config.yaml
n_layer: 24
d_model: 448
n_head: 7
d_mlp: 1216
activation: "swiglu"
tie_embeddings: false
parallel_block: false
init: "orth"
init_std_qkv: 0.0161
init_std_o: 0.00232
lr_head: 0.0054
warmup_steps: 46
seq_len: 512
doc_mask: true
Each number is 500 + 25 x the weight over its row's rms, rounded and kept within 0 to 999. Layers, rows and columns count from 0. Numbers have three digits each. The size before them is the row's rms in percent of the matrix's.

# layer 12 attention query, 448x448, rms 0.19, rows 236-293, columns 336-447
114:528530492520475543533464544484498518501504484472443533521523530510516513472513560505509444490540470584473511529491500524492483500503527497481490519495466493496492489501523510513506480506498483483502512544510451454497461519477498498507506525531551447462505492460466502505484513491516466485487494486463463505481487458559526529544473530531
088:521506528527480528497485492466494506459488475521486497532467504491538504540514488512478520473503535494474494485488559507501492533484499539500492525505548485524495465510508474473563502516507524518529483505454543526530495520493498513488515479532487496464434528491477520490549538472483488545479529454519505529478504488472523511497526488480
099:492484483523481453555502486515453495476479494489488495532514516545504520519530517546556513485509504505473529498485555492519518473482489508522526529508501483496459510478491511499458490504528457476480509497510516511487488479494521500490483524494507487512510510500496532486519499463448510474543472505503509494523498494542473525491480494495
106:451442536538524489507446542441500509495468505466510501464487512494541541470550523493528502479496484517503507482491471536445523495488518508491485579513514485504502457539505495449509516485522484512522480539488503523505506513523517507497537512530472484464434524456516544502510500515515472489462497472481484491470453508527492496530511503493
094:449537497506495504526531503475529500534563522530516471510491532482493510497525507504469501548489527454470523507516468510504521482474474480481560520500543485514529513483504522538531507537521508492557501523487535474488499441480427490482529502458483500484515504503516524515499483508533487502471519490516492534521558518547488461434510506477
097:508537490501457498501518498515523522507518506495511525478484487483502468530517487460501518500460492476473556479492487505453472520450486489470529483456497469459511502472502570528488488488514521458558516467471499501470516458507500498486534480476552493481498508480505468497471450529509475489555508467499494497522485533457523479467464467494
094:482556523529463510489487460499501501494523545477517499506509532492468502499481461482477529480465478514480501502475458538505492519446501524528483501458487476468520517500498516497520516485456493520517550469496521552485537478532517516483490467543515475490527522491485530464464532556502451537536496478491467523511542477506496519518472486481
094:476498523532541513526498513504470524494537542512525472501539502512517517455509508519549447422504518443541535519510524483572513469526468476508515517461477476425518487531494496523504526512524520542513521493488476485487472544525505536487499518502540511495533494478503526481476503482457503569483493517475497489465492481505489502518521477454
094:549511481513530517458522476427467457471479462484507512457541472508490470478500494470521507524516482490513487501532515490496518529518492521501487531519503465503470518496497509466484486510499490485492480497479587530507497496474491478472526484468488501471467502544502490518498478467454531486485452489481565508541540507532501526513475496533
102:523509504489532477468490510499448471507479488524526549485503491487495455548489486495485520496474508489509464520465525490509517509448537476504490539573508526504524491505488472483493527484515507471475540518497534489506487525501505526472482475443524564464484504504533515513515469507502506484548494511552480506507451511428545480436541493511
099:546478481531504500498523527470476509508472486541458499469514490504551484437498504472489490472478460502491549498461490519475502455570512539472481492519471487494518489523479462454484565482514465434518500499474496527523467564526500503486482499503504474493482507504514518497481541501501521515486481490550483496481486515527496552544481506489
098:517494505463475490439492474507486479495523535484494471469509492480503508517518486492523524472458471513445534492497469486487505534464499515523487456455508486471487434480539532516479504476514513560491465526499456494486549503502510449478524457486544510537567485476467486465499511523492573532490518496482512500500493493509500462473499478493
095:463495480487458492508477496502469483496567552485535503497519499522468510518506487504524516476553460491482512517535495497586480514478501476536478514465516496516502479497481539515488455544552503554574474547474532432544488523485489527484534519523477484534514472481474467494507536506523468490444475519499534530498490512484467494443483470507
121:511466484479497467491521517521515487541499492510539514509501472435477437476490501484488513460478526454504483504508491505541493485480506486515455496524536526481513482522508507508513514486462503493521471496514520516464494533513500533513510434530510523532475502488471465488543506523552518502496478515510463436467469528490516467422526498492
093:463506495508518535549442494525513461513506525496485481506469511521481579528510432482534435509506478523465537478533531491514519511507519486480473491499493497503502507531506517484483494550454520476499473546541462480445492479493523506492501535448486482513527472521526483490493499469525506464522495535519505529506535477544498471460522499476
094:492478461474510482467520501460530503499506440473501502524491505523453522503500503417525518476469564483487519534481522535466510481536485498511510515534474495505502491524470519490520498493473487503510465518531485553454482495515479483485536483526487545493508492498517514498564496507511519483481519489512528535504532525493514475474527513476
094:512515488498489528464511529476519477545518530520510493517495517480524478494509544475526474488513512542499539486483536526496509529558491484479540478482509491542464496500522469481515470518497496513487493533476499529509525513521457479540530563534479492518498473543490497484476485497512445508503505507519482474478497533518454441480454534486
131:514498519496496497477484493487489479480477445505529514506463491490520522437512530493483443472498496460530505538535451506484471512505517513487511556526478528485537519565471458482526508478475500493534481520481478494479475533505503536502489518490516522512519497460503485503441505481480510503512511551490470485484505503490481519587522507449
097:509525473505520509500524515522490467517489481488532503508499490483544484521507464510461542512509505455557520468501510498489490483494501485482501498491494524472493510529492507466482500487497489514509470469444519499505528512514524522544513520479503565530467507481509546525503474499496526509506500499505511500478511487471495485482494486481
115:502507542470501470499499509477477495526486473514490488479489493514528461490524532519507484511473519469533504473518480528505529474503519513483468492491500481496511452527527508541528452479490485428495487486497547491526514554511483548500537462499488560485448485490492496527491484483556511465476523527540476444490425500495514506480514482471
105:487486456496451484452480514519498492517517529514498500528524484532517480506508514493470521539547466509534484480498534514483442525494496470509523491479467507514491495536517497493481507498516551526539506531541499480471493521505497516516512519462498527485510461489517536551547467512483470466521502482528504509465484471531518530442479530493
102:484498525496526524539493569524501475510512492431458551486494507447528504518498514487521494509493463513497480436510540527459529475534514501484458488502475490493488532467483538487453502522510499517517534507499477506563495461486493443509483515481542480467507490481485505488522540476482518511526494500502458501472492510500498505488480478473
097:553512524457460520491475444477547491494490520519492491522492491504459529484494515476525506550552529480499495510491513538555515501504499531561498496468518532474504505490450519444518489493462479488523517489509505478509504522469520491455515504510497557486496522468514486505497530549538475482531495492475495488529527504480483475499500544500
101:457560467497459483456480513495493482501518514526479499557498514522524475445496515500489548547497535497492512500442491501541489505487468541484521493531521477472507497504503516471505508479498501547475518494509538526501473517496525517503503472474519498487514507461470511504526510517490499535516470546554471501466501541534468505461507542538
103:513509476509538506522492512518516491465514485491506532492477471517522547509501489481544509481483520458475518507497514486508477533521506541534499506456428511503469465453488470485501482496513471458551456499529497515506463499517464492494465492492510477539467475521539562478535514516502543498498473511479527467538517485476543437482515509491
101:524453534465446522492464463506520515493535540526511504432510462476488514494493469490519508499475492483523490523528464507439518489499534472507476510522483543490501516510507504565505527500522516473486499540541520477507489493520487527486487515559499464552478517505496482459492489504491546497478552483478495479495528490498527484531514503475
105:520492518460503474462534481481494542501469504512538488496506474553506507493500541515536519507491539476518479460439534487535459433502510520467518499518511521458461502508491503478485485457461503500482451523508504509482551480519496513478452460507518498485457528526426464475472498537506494514506498469455483503489549551490478489447488517505
110:471538481510492521525447513496528476509531519489460508524489489489485534523541537503493459491495476540485500432468504526518530486492506566483552489495466533471509499495460514514499511473494484516504483519535472509519535491517506502533549506520505454490516529466481508530509512482498461480488494556497455517536490531530487482479507527547
093:485469477499548482485518508519530483484460494525495478514477488469496488490527489518476492527481518518485503481440487460459469528486526540539506470513517517490496518459544459474500486530492512558516484483488468488431483528481519526454530473499525541523509496502531473506491489498533478555518503493478549524555463527450521498476516507537
102:546502522477512522483474446452494509495489497528516460504456517485452503506478475502485501527500550484508509488431490530528498477552503484501507494517530468543484488504506487492534521532456464509478499493531458495444547530511495541534489498502528539545532537491539493499472473501475485461532533463502519493490497505456471485517449497508
095:524480518491567518483502511507491476526513478486494506517498557505525485502480533523490454501483522498498515557524485497486485534498499495506497501494502502554537488452507547493529485503496469516459481540480518508497464488511499524481495509460481447491488475499492519512504577515553487465525487489511493485480498483501507501537504498499
099:492514495508515526506525475531482480503495457511464494524501493525514516492490477478535504505468459459449484482507495526505502491520460545456494540498486494493533454546451508498507493501499533497502504494479509514509480495491501546509480507489520507509437485500527496575494497498454551535495514484502497524488471483479514511495499501492
103:560510484549489538507504527508486484473475528513474554504505525465463495469571486464512529481524490530469467484547532475476554528519485498508538467505469467560494516511506531438504489472457442516498495521482556505494464479496528502521500499500500472529509470460540527520480479514490504485485510515460534511511495496490504518538470562537
094:487479515504487502483475510541466542451440484513493473524495488478474521535506497526530506505480484533493472491551498536488481479501494487474493504453535488522492499486475572559457482474490531512510504460483496518515494510507532506482492511515541485479504505502510487515492461492498510531530480516527531459511508512498507492501486478520
107:527510489497499488491526484488495518475499488490507495508535474505518512517535448499538504508517516518512500513505517511492527495490502507513473500533512456480496461493506471500461532564460544498492492524453487523533490587456501537497486488497531525561488486479489482484457487515483492472519486505483488445504491496528428502524538478459
093:447510499514473552484490449465508491559486489505491471511489500503489521498494512508516468500470492485509469501555490522493482533470488473496515511488502512508523552494510489529501542481512517503524514496503483484511556496519508474488480516467530517486492545543546503539483526493521484534506489505556509482529515509525495493487491538480
086:509521519472520500501514513445504442493496456447458473483492501498487540463492504478502477513524480487520504491543456503478483485517473500498507509471453530480487501536535514496518514525495475520497479504487473480496507464550509534513511534537559448497539529476480540526488477493506484466454486507493498506488523488546519501507482515501
089:478490512454515487501511515499491535485509464501512521528555500537516507499508469545497491497503540532515529498517508493492535510533497493495469517514446466477485555487544524530476464511474518560526526555535491512497498507477525492479557489539515494497531526488507492540508492493531488496534484460476488497514562518518459510500535513524
107:513504524494488520506479482514467520510495478452533482468493499524492486488518506471490510540484517504474499510478491492470517466483472501513484460477485481501513487534485470468505498486513517508471516508504524509552491556476513469516524504455484498505522544493540525479491506476516481495513514494475500524467463519516496514508493461499
097:460495482535445484497495518502511494460522523485456491511417510506496526495477518503508515488495505457549515508506502488473494483500488497526504487472511457485538481518510534515484514483518502490480481472500496523467473507482504530509490496531478463491484465579501477528504505506476501494560488533492515529552538491487470513521524529499
101:477464531485490475503500481505492472516489492473527573527494481486463495550510470495481538524512488527462513489522542538489500520498519503494449504479533506497482496499489559550527498508529481501460535490503513513505532451513494489504491486483507493510500534500485488480516541474549506471519519519515510495474450489503477472474491508523
107:493488506515532531514432547483487502482500488534549494493513501444492534528466465499478516524449484468502492475521463520524494489459513497511507474515491498437514509510486509519502499485515487499499533480504530564507499497512477501470522518505495540500548507460487516496519489472473523489489528494481477473479461506474513530479501484511
112:502474474520581523499486509474491439484479462507497520520530497484491457488510450587525510539501486508517526506504480523563508473494515491482464479516520491521456494484452476514546533530528511497508529487527522500495539577498477476496523454464488505524488466515514526471524509509484489481479510518516495478535507524488468543472532481499
102:496488515564566501511470486497585462523514510448549507493465493516482523469499538524492485463486478469548519537498480485500519434509521520473503525490469507503480524454484466537525512525501521551520461460504512461542511472549497454533512521534500516558515489520501506469473489517482487479490465467509496496489500514484494448482496523470
099:527483453470508492474513474490456501483479483449524501518475509531519498493466487485511506476489495493501464519517498493497501496489490508502474514549499506491451531538507510494474522540538534519530462463517514576497489502507475486484532477481466545497515499505500465517462525536488502467538494461497493518509540506500440480494510535473
092:497486461490514547502498530509493470509539501532529497475478529509477516525505549518485474547517509444504497494530512512484526481462500499498504506491527486468543466510546451516481455460465513494495497529513487526477504445505457520541510530528516457492445478502513489530496496492469473509501460511483472512536520536484508504505505474500
103:483520478473517521482507488463502496498550498491486515468451562475464480497505502516509525502546506492513460549517441473501482495496461486464538527511493512484483532508478455500523479506544496486521500500494542500474477499496493448512497509499486513558490476495502480494528467493509506499482484485513532476487473476506488476495476471531
105:536531523478507481514486500546518490462517474492489513503533461540475487530510536523486482512523498481544510530490523519534460510474524520526495434534460500498478469460528538490498543452500497521493573476538520512454518493521498461456497474505467567450495512490497486514484555530497497533489518495497488472490474517479484540462530519476
096:511515517514513512541511501496497458510461514529503503517478475502480503482506549503477484508497522502505504500493494476501514501486533493482514534449520521488544495518489488536565510480522498502485467478514552460574514455520485518471480447453516480529493485489490490543506521487515477478508476492533432519533529545510455498533513519455
096:486482510510481528498502498487470507488521467503526478488504467519554544525512520483487478497450515472549462491470483506524503508504492473515482536506527462492540513501546506458485548503483487506505494532496489527468456526490459528505535437490490474475521489550482507539494497510503523492452486497555467497512501456542489493515525489507
099:508492476469528536509512512521509499479553523463496491561556497501523472507484537458454508511509486462488487519477473496532511480454515507481510478524470495505468485476481480485478466530520515508519480488488497528483531510488487510487531501532486530517509456552486522514525491507517518516491497508521474515562440513490522473490497532492
104:530489505517506502536482482489472519481432472491554524501497450492483482458530451507506514475472487516498482547506465451477484508502485479509526475527470512510498527439493514503480486526484516473496476502531535478536460549503480481518461483474506465539533496465497498492491449509516537520516518498471530519533465514525527436490481484537
086:525487506512517560498496469554483498537529510455499511507490502504505503508517474507526517525474490521506497467459487536514486526508493501448539510515508512511496516495485514527526468510510482429510488495493555549518493459510526468514535525514498495536530501542494540512501473503530478504456487502468531500565538513493537498460483521525
088:486505557527469468485448486498509543480521566503526512485524514544485490535538497487502468495492474506511433531518427466532551467492524536477501479504516514482478492529495475521482543522467538503475515496499454532467496484537491522538466492499505479541491480479530455525455468505520515492459507495489515450448505504508532492531488491484
085:515497470476463502459525496485456455487491471517480463509508454541511504532480523489512519472510442516473475476517507439477464530501518490481508521464523480494504525504482525457464501475479496508520494477529523485488455484522512478464496490499518466489471557462536499509515528491527474449458516517484509531518514500519505507436480533506
104:469506507480493510479491488498537513502481507524519521504443471503515463518493519488510506517495518504504496524464485509514473471532517471437517483503475491525505500531500502479547490548512478526503528517511486524505485455497516513477541482546485495512481420482473527544498561502490489473461490469540507508510503484525509511489484543573
084:507525524510538494480461512536481491475437477460478511559512469495479496504496521515519490493516533499471492516487551488552504527496493561461487506527468540503505495526451501451432503503478516502489517504524520504505535509531555476490478494483514529495489517502516467493485537491514512494506509485481465536483500470538475546508545447465
091:504485533544472505527438465479426528481518517485492487511463517542487521533507522481489512504542509519514549506465504527509472530536504453516509504477543477515459479500540504504484490491519500548499486494511490487506466501541494471498497464508438507492529492482516544486496487493521479502504475521516559501533480510473460509539511499547